python train.py --num_hidden_layers=24 --hidden_size=128 --num_attention_heads=4 --num_key_value_heads=4 --head_dim=32 --intermediate_size=320 --vocab_size=4096 --hidden_act="swiglu" --norm="rmsnorm" --norm_place="pre" --norm_eps=1e-05 --positions="rope" --rope_theta=10000.0 --rope_fraction=1.0 --qk_norm=false --attn_scale=0.177 --bias="none" --tie_word_embeddings=false --parallel_block=false --init="uniform" --init_std_qkv=0.0442 --init_std_o=0.0442 --init_std_up=0.0442 --init_std_down=0.0 --optimizer="soap_variant" --learning_rate=0.00702 --beta1=0.95 --beta2=0.95 --weight_decay=0.047 --lr_head=0.00593 --max_grad_norm=2.0 --warmup_steps=200 --schedule="wsd" --decay_fraction=0.874 --decay_shape="pow" --final_lr_fraction=0.05 --batch_tokens=32768 --max_seq_len=256 --doc_mask=false --z_loss=1e-05 --train_tokens=159000000 --max_steps=4853 --dataset="wikipedia_en"
Each number is 128 + 24 x the weight over its row's rms, rounded and kept within 0 to 255. Layers, rows and columns count from 0. Numbers have three digits each. The size before them is the row's rms in percent of the matrix's.

# layer 8 MLP down (transposed), 320x128, rms 0.212, rows 287-319, columns 0-63
098:105114129116159072182110147157139144172128157126137106143084118127103095167149127105140168088081164122133119157168128172114120138103145095131162125113130133120115146127104181110125123140123155
109:166078103112155150141136123122152097115172149108126124119119125168102138187088127137120119143143114123137113123158160095173127161151152119120139122125142140117099147137124186111135119106088161
098:155106099112158109157114146109130122122141159118192109116112127126096086128095110103127128134144127144151169110106153102079156115131089139115094124129106151107134100113143120146121107145101160
096:139093095125144106127110088097129123123124137118101130101139122113106073080127117125061134165139101135155179122145114149142105141108125134106135137157195121099119130170113105132127158126096132
098:099163126128160101134095182086146154139106130141194123113086114123084139137120197123150113129160145128090123140135163128138140150124133095117169130079147118152121149131164110147105148156143148
104:134138096097168170099141105128118135139121113136152115138125097145104095144161121120160164131135105137115125110116154151121179147175150136177118129147140141107119111129154087118137116114155132
092:138125097105084139094100145126100136109133104175118117115113100123132112108160122147114114135119107150172120124166122118108161121086082127172079111121146149131142123051141121128115132133113156
099:120099122173146122108125064124089116131142119130154141140153108139113126130120126110164120163144079150146121155087163110159073091110126121107132126138101134138101125155140110101120111139152126
109:099145148142105175109117159157146135096124103149118112141132137122139147110089179141123132128066152114144140116125116110124139145109128108100114154103115125149129133149126126194135091142087112
093:142142094113140121126148142102136150128145128132077125127112154103115142127157181108157144121066135193177170136125138164123146133138124140170143148121124148132086138125125145133109158129094175
104:140138125137135096106132123161116116101183148128169086104196138109115112108118134152132088151128140123116136164128167127109094149143146095133165117063148142168098094122143128140152099134105124
105:124149087148148133097088144124129116111089127124119145146126146149123134164139115104145155148127104121094104106160138187108103119068127071101122129108128103113138151144099153133151118106150166
104:163140164120181148160106140169120134129141112121124097070159133132129095168120120122161104134097120130102132191098160156139134151129108140125134129112088124152136136084110089130133141124104119
102:100157131151120113105137128091149121134142131107133128144167111126110155100150115153098147184119136175106145149177100105132087123149130136183154090162126107118135143136126109137081127116139122
098:153110093135135142102146158104124144131153120096134115142150120093168134149102098170121130170157133094155127146126133119163083145130109140118133109133086120098139179155107092111126138110133141
101:119158129145105105085163137119165091148138156119119113145083134099127132143092153124132149101074133138140118124128118106129139094125108173125138110140144098131118074130151149122158104097092125
089:158109134132171156063165137128135126110119133098083145114131140124105080170123110109150159155139125105141116138092124163133163136127092092134081136114156125142149124111098110140173127097147079
097:114160125129141161183101143122129131133102089114136142102112094121145121144095147129096180119109126129174135132133123113111084160181103116170136127096113132151157151164157075093162141139112170
100:141176134130105131137084123135101120116147093200150153116136118103128154127144109104128129095127114123106165114173121153087170095122086133161161122103115141116097080122088140117124118105146115
103:131138102162118127122148137127153156115144151092136137129097106125160096149145077139118151138146138154124102115085164089146133162175117127150106145152104120135122165119150126125148124152173149
105:156120115067145102121135121119134145135144125154133152095140179136108087117141086163133154122124098134119127145143083064118157108076109144146140111197128161138146118155103181152135136141119151
097:131122129120090161108118132102158169076104143143111156163185072094102149143102149133158098129113117129146128122130137136114097130122092159111116104125122129126113140126141112138130130079141134
100:134145114168153142129143127118098163105124138144113161132134094111147147125117099132116154151139111164156181163127143096130096146130121127149174194135068110134171136154064108136149158140107122
104:147154110150107109152125113102084092131073111193115123145114117120103116127127138082149120153099128110120129144138112131140112111076172123039147091151139130115108073140108115141143139154125103
096:066107136093152105094153132157137134154149121155132139186101116139151121116126146143125152129169138101118164162097137171153130149105133127120124120137167133145143144160117136115155133099148133
104:117104147108125158122138114147103109107157111148140147124168126094142100114129085111131152122137111132124075134134119090092129127093121089084137158104124101111125155084151148162130149110129140
095:096143092102078133104154124118119191141102140165124125129133117142119150132112140092188131148106141166111124141162138164095140132092136154156138132092133096134141098149091118101106111088075118
093:154131129110143106128116132145113143155141117138132097103141108133162130155140136127120124090124128128102111085130194093141077103149171128170109095154162110085145121123139127093153112111109166
102:131142149145138140179096132141130096134169099100141146114170162142113189145099107165092121136146126093132130122162144142122163113119176137181118138146095124100149148113115154117132156119086141
099:128108152110105123098131140107169134119154131073095048144143145122117147119121142146149120159136117118118118142161126153147132112095154138114132107123147170114128111118128112100126146112141107
095:153125111211133126105116118112110128140132110157122104139127127158146137154135142153100144114130109124108134113106127098128081066158143136098141119093114124108131067160112097102117119115126155
098:143139150108135111186065122141132097139137158109093146171113122158098133147121106110098109126146148125112076096138106104146156105121134159118148104140156114099130144136132131093136136130139140
097:138129119135181130102082118122112109137127117089119124162124180128141092144182139072135084189133096136143109104122156163162173133118175128149122143176097142103136121104111145109151152111135106
# layer 8 MLP gate, 320x128, rms 0.226, rows 288-319, columns 0-63
111:146089126130139139103086116149123144096153124149106143103115140174158118145145144125117083151118137118159131152126126109155117113141128163121115109151055141104157088142132124092111118132131147
097:101139140123089170066128100113110160168110170153097141144138141131201153096110134150152125135136136112177106142114126126137139138130108130152170155150113116144143135118117144146104138110161146
096:165119105106108144140100096129115112152147080143156131114102137165094149085149084186116134157172132162107127117158123107133129150110112123118101058153158120100109135140168144164135121121155134
088:151129072116130114175145109108113155125141104091113171147113111142079131140140087137107081102113119119115137177106118101122128154160138118098128113091091156119116117132137147117121162140138111
093:133069147142148135129112128107143156092136150137168111119188147113128129126132138133119166121136067145138131156123150109107132120153108099122089150136103149124152122094151127149148143166134130
087:113131136123171112143128045116153148125115133123149133112110095160055089103117135125144094125087191146150133136129164162147119109105168116106104097144123116159114162143081118117145115128079153
097:114153162110130159141123130134136149159079142110111127130125154146111108127117148126142133134106133130091062130148122155121147126136126100076121110113107158121094117123133158060104163153140147
112:091151124102176191109153155143116125126132137137174176126093145107123123122100157143117130133160124112134098144163088102118154176094143061111134157109138157143130154127126127119106126130107150
094:141143137138076137162152144144140132139154093137130090146128088177081184112110140158167152117109118138139107144167139166109172129117138142147098109105163132125150147117119141129145168116143130
123:176126108119160149134147077146137122116137141093110142120135138116118143102111150163132112180162147163096164153167117105146142132104130148158132117117153102128131073148164132114150134134160099
100:117129109077087111109138098180163110127159137135115116085102157158112154119137119131166094117129107097128160138157095183114129124120166087139145142158102116150143126117083109184107130146119096
106:158114182149147114101185138108140133099118119125134083107141133151086092115128104137144138174119133108141128143110125123140115122182120089155111135116107101130092096120097125117143115147204120
092:144182143124158128158145127090096136136104155072082110127110133084100117127151099133149155161135172146147155090150138169137115155119116122105126107126120093114150136114137124138114170165127115
098:112182130122144135151119134162131120126101116141127126138082076151122133092108113104132111128129133131115084130134172173078097145152108103166132111105151132126159128105140149128146078142085129
111:126112139138136183139148129139117121106138121143137144112162136129094115128135131122132103127123128106130123143135124098112128149161103168111135055163145100113144162121113137164108144117123153
097:115085158164152133112190149126109145136101137141080133123116156118113086118106130129155166134152144158124115120135120128144088085154139131140138106117117151170135168141129107129102114075129104
104:142079102158140126141141123125097161120119161095114138126166108113089103140155129119128141168118141142152124111132127101131080147109123146121129056122100128170115161153144126105106166111155100
104:117107105160137124112159135109082058121125150110115140126093142146102090063110080098129126095112161120160107110097109123074157146132112105102152134156101085135123157126119117168127129114132164
102:147097129124173154157148081108097087084119119133158088134130136111140152141130116148139094114118148126131109171080131092146157168110148110125083113149132078098103124138138125126131134128114134
109:100088099144157137081111116136129164096152114096135134152078169138104132108095137112138161134169144156146152105169125126097105131151140106132092112100139078181126199132142148120108122116113113
100:131101099114134137157181134123118123135139103103127141128124129124112128099162123105132097141161140122128124111127147153095102129110148117126138110117125122154156153104115181156130145092122123
085:166116134160155088110155129106125107126148184110091161140139111118127138131169114128160166163182113117138158119154163075129117153129101125119101123166078091113153113126147076116160166147133133
110:142100134094093102114156100147130187143146190132122119105144159117124166138128121164130131130161120159145130124101146127117109119109091124136169116121147167139168147129144162157119119135155095
100:081140136162103170142152120148135128096117103120104136133132105130170093151122138155113135161172137175137170143115142111130105093090124120100166139128103116163136103125124148130108137167146157
108:171136129144121128105158113140110132115125149141119159107138093160174098119127091166140126132144100075118154146135113115138109135077156115106156122162129156154111095129086148131133129135099094
103:104157134134091124134113125132113147157144130149097100122132097145137173077113146085156143154159106121126098101139147133097157168102093128095103179074136091122136128141140162136149090110118160
088:131137143096144136113110104129122127135077132093116154133135179149150165101103131125096147078122108137152120095127110130109131165099144134139126133121119110156108107167145137104159170112126121
104:169129087120137160124124101134128148100109066128124126133140121127136111116108071144136114138116140164123139096147143078175115107153145172144091132107123093091087124136110125121123184118102121
110:133114130155151160132130186096086108112142133145107124122150131116109132165138139109156146114150096099120133111100072118124135141135115117112123131134115150101131133122132141155124106175133164
100:145147133114108123121138095119126141105103139082150168139152164097139153130118137143146140127165119149148124121141112124140129088126057104153152164087108102164127154123158168144113131102125114
111:081117133124139151186160083123107135155162143095178156120124122104153148126161139125175115157168126132143100118145141137138135142118106139161157131066110068133110150111110113130120141137116112
098:146083117169117127122177131140132124164134195107119125124146087178111128120081160140144127133124087154079102122105122121095136130173106162128171118102137137111096134146128123135147145129141128
# layer 8 MLP up, 320x128, rms 0.224, rows 288-319, columns 0-63
116:148124071109137150107127102127151121108112141100132102131120195117105116159141138148129122096139089127140146124138174094199136120148082095118111151162174136099119129125102098127080153108105131
100:107134145130154107092121109122153110173110143156139134131113179117126118120145140146155108157112096165121156153098157087101143100130097148074169106136139118155116196132093159121101120122124154
096:117115160143104157115089130136125163159096134134092114123113064117162113125156171073150123082076136154107129133094108140111142124159128100115160110118102155132125116131129143075166151142120167
100:125116141129117125097153149145180094121110204146161122137170120077174133099139167126128164122128162126124162114122141103135182132132145079163073137150130141161145161145118133089113117119110142
102:121107115133147130126129106147127122121126143173069107162156126133125154126119100140122110131093115155095220115109136134096132113152107129121145126077115060149128116153134155141131110127069135
092:148096100089148146148138135125173176153156151128146127086140117102133105144088117126100146101149128147127129137171096149095131119087100117114165140106174121085175137113118130148151136089110096
098:131100099109162104110136114131110093146165110095093137138115136131158134093127098142129168106146123143162147105076121122142151161149114122151123138125115111109132165122165094139113141113102103
116:115117089117166112096181170132096107128131113167132139157122172085123095097140097080161178124135112122091135162166141114144138164114099109132140115139142124132098150114181142094131139140136144
087:109142122113112141158135138146117124099152094122128127094128119100148143091134114127154132132124177145138114137171133143082119140078106141103124138111157109122144139155108093131173143140148085
132:135127088118144045118129092143100158176137149121139130152142102152085167104099163123148133161126148140112102173163133165123111104132139119136127139099175121103123118109114148116114181102152126
104:110154152123140129093114128119149120112128157143110101132110119076058126108138136121121163145181144147128131083143138154188118099089150111130135134118132133150140138099138145146167115134104139
097:131105182110115143125174131135124111127149141150156118139131061158093146178110124082112154138093164127115114140190145092132084108150146150104115127124135093141126122146102134109160157154114140
100:161128092139134123144121100099141116136150105116113145129151108142097135119101092087152185163130111145103135145153164095114141125158105093107127112146126116126134086105155142122131169165129148
090:111123109176102106112131133139128128154092140140107126147128117130111139133126158146098138131139138106152114133095144139097155126157084113108107149148145099126152133113182130107110084152117133
106:124131109097126123168109093104142104113142135129121106142093128164168118138136130136137134149134083146113142103109143142135132156128097108141087187101132158115168104150140114106142141143137135
094:124128083091110078127114111121139108136121137123180138111110113138164139166150152139104140139097125110130160105132133123107143193120091149153111174132093113112115090099132157103101149154158120
087:140106164144178127142094153160122096094114109121175145095147097127099133107137088158114157116115166125152141148156099114128100122133153110171152103135105094160156158152143161081130140125139113
093:147159159102150071095165177156138133124172098126071120135138143107135147132119122077134166090147122139158127161133112129125152143113090133170112102121120115140126117194173149117110131109114141
104:154122143105102149129136105121116107112094152116127172135103132133136146144097155158140169125117129118120150082129123135110124142099156151109127076149137127089176094111132079143135161180092139
102:127137116145150151141128196181116160097119139091159143150181078137113124147133094137106072113117157089140146135093159140148151138124139091119089134143144131097147132138144149109154105125160134
094:133121137082142076082173133116122109140130118174157137098124116130116129132174096151139089113115167116127110121127122158126180164147156099093081128116140118108139131100137140110130150122110067
107:073093140086073135112113148141121090169125114110147057124121182105103116157120160086111130143110123135141138108097142164109159089111134081127108121135176121134066142141147124118137105134080123
111:148074120085144090146155134158129116143109160146156083122117174173137164133107112127148119051139130136109160114089124122108137153162116160141149151136147116095138150130138130139168177098134113
095:140135122070083165131117129148175107117174150164131069140114109130140149110112145144172139144125128133102108149129126119127129146154110140147156156136120124131132127130121102127110149111159119
102:097132147114127110141140140112102131155148076160075136146173175133102129110116097128123151101117115127095117138112090096093102108138098149119069095138156125141106144119090112140085140143129092
092:151142111178144132107114107142132112120098148142116135126154127145178142102186098121128151135184172127091113161144107108135154183151128100109144155094116128112109127124091128135107127189134112
088:140138147075130127125148121119134127115092158099148130149089151146179157149136143125108153193155119115140099144132153141110137151126135145174124159122121105132122094143168141108140117136164146
102:131178140124120107153121118124150141126116151117131154121141144111091112099134179153135132118138123102111086088105068162141170150103077114105127155126146168173176136129149124135118114100125164
104:120146090173152166131154149139167121099117110119118150141132122123121142155121129118143194164135156114138097102108168135129158136100146132115146133157123100121137136137093140144128136144149138
100:138156143132134155128101115139139122146106161111136124104110128136187139154127175107122167117171105115101137122159139174136118123094136129139162137106122121126082126093159141143137130135134125
112:107142153148140095178150120144124127137170080112117136129141128109109143058123194107108152112137149122118123137130100158127128130167107118144088131116078127117139170078166134105114129119144166
093:132146148117134108106084136131089141115114140159126116098121137103130143114194110108125153109132138086125115176116122115131127088077128141182128122099107115142125157124097146128121088117106114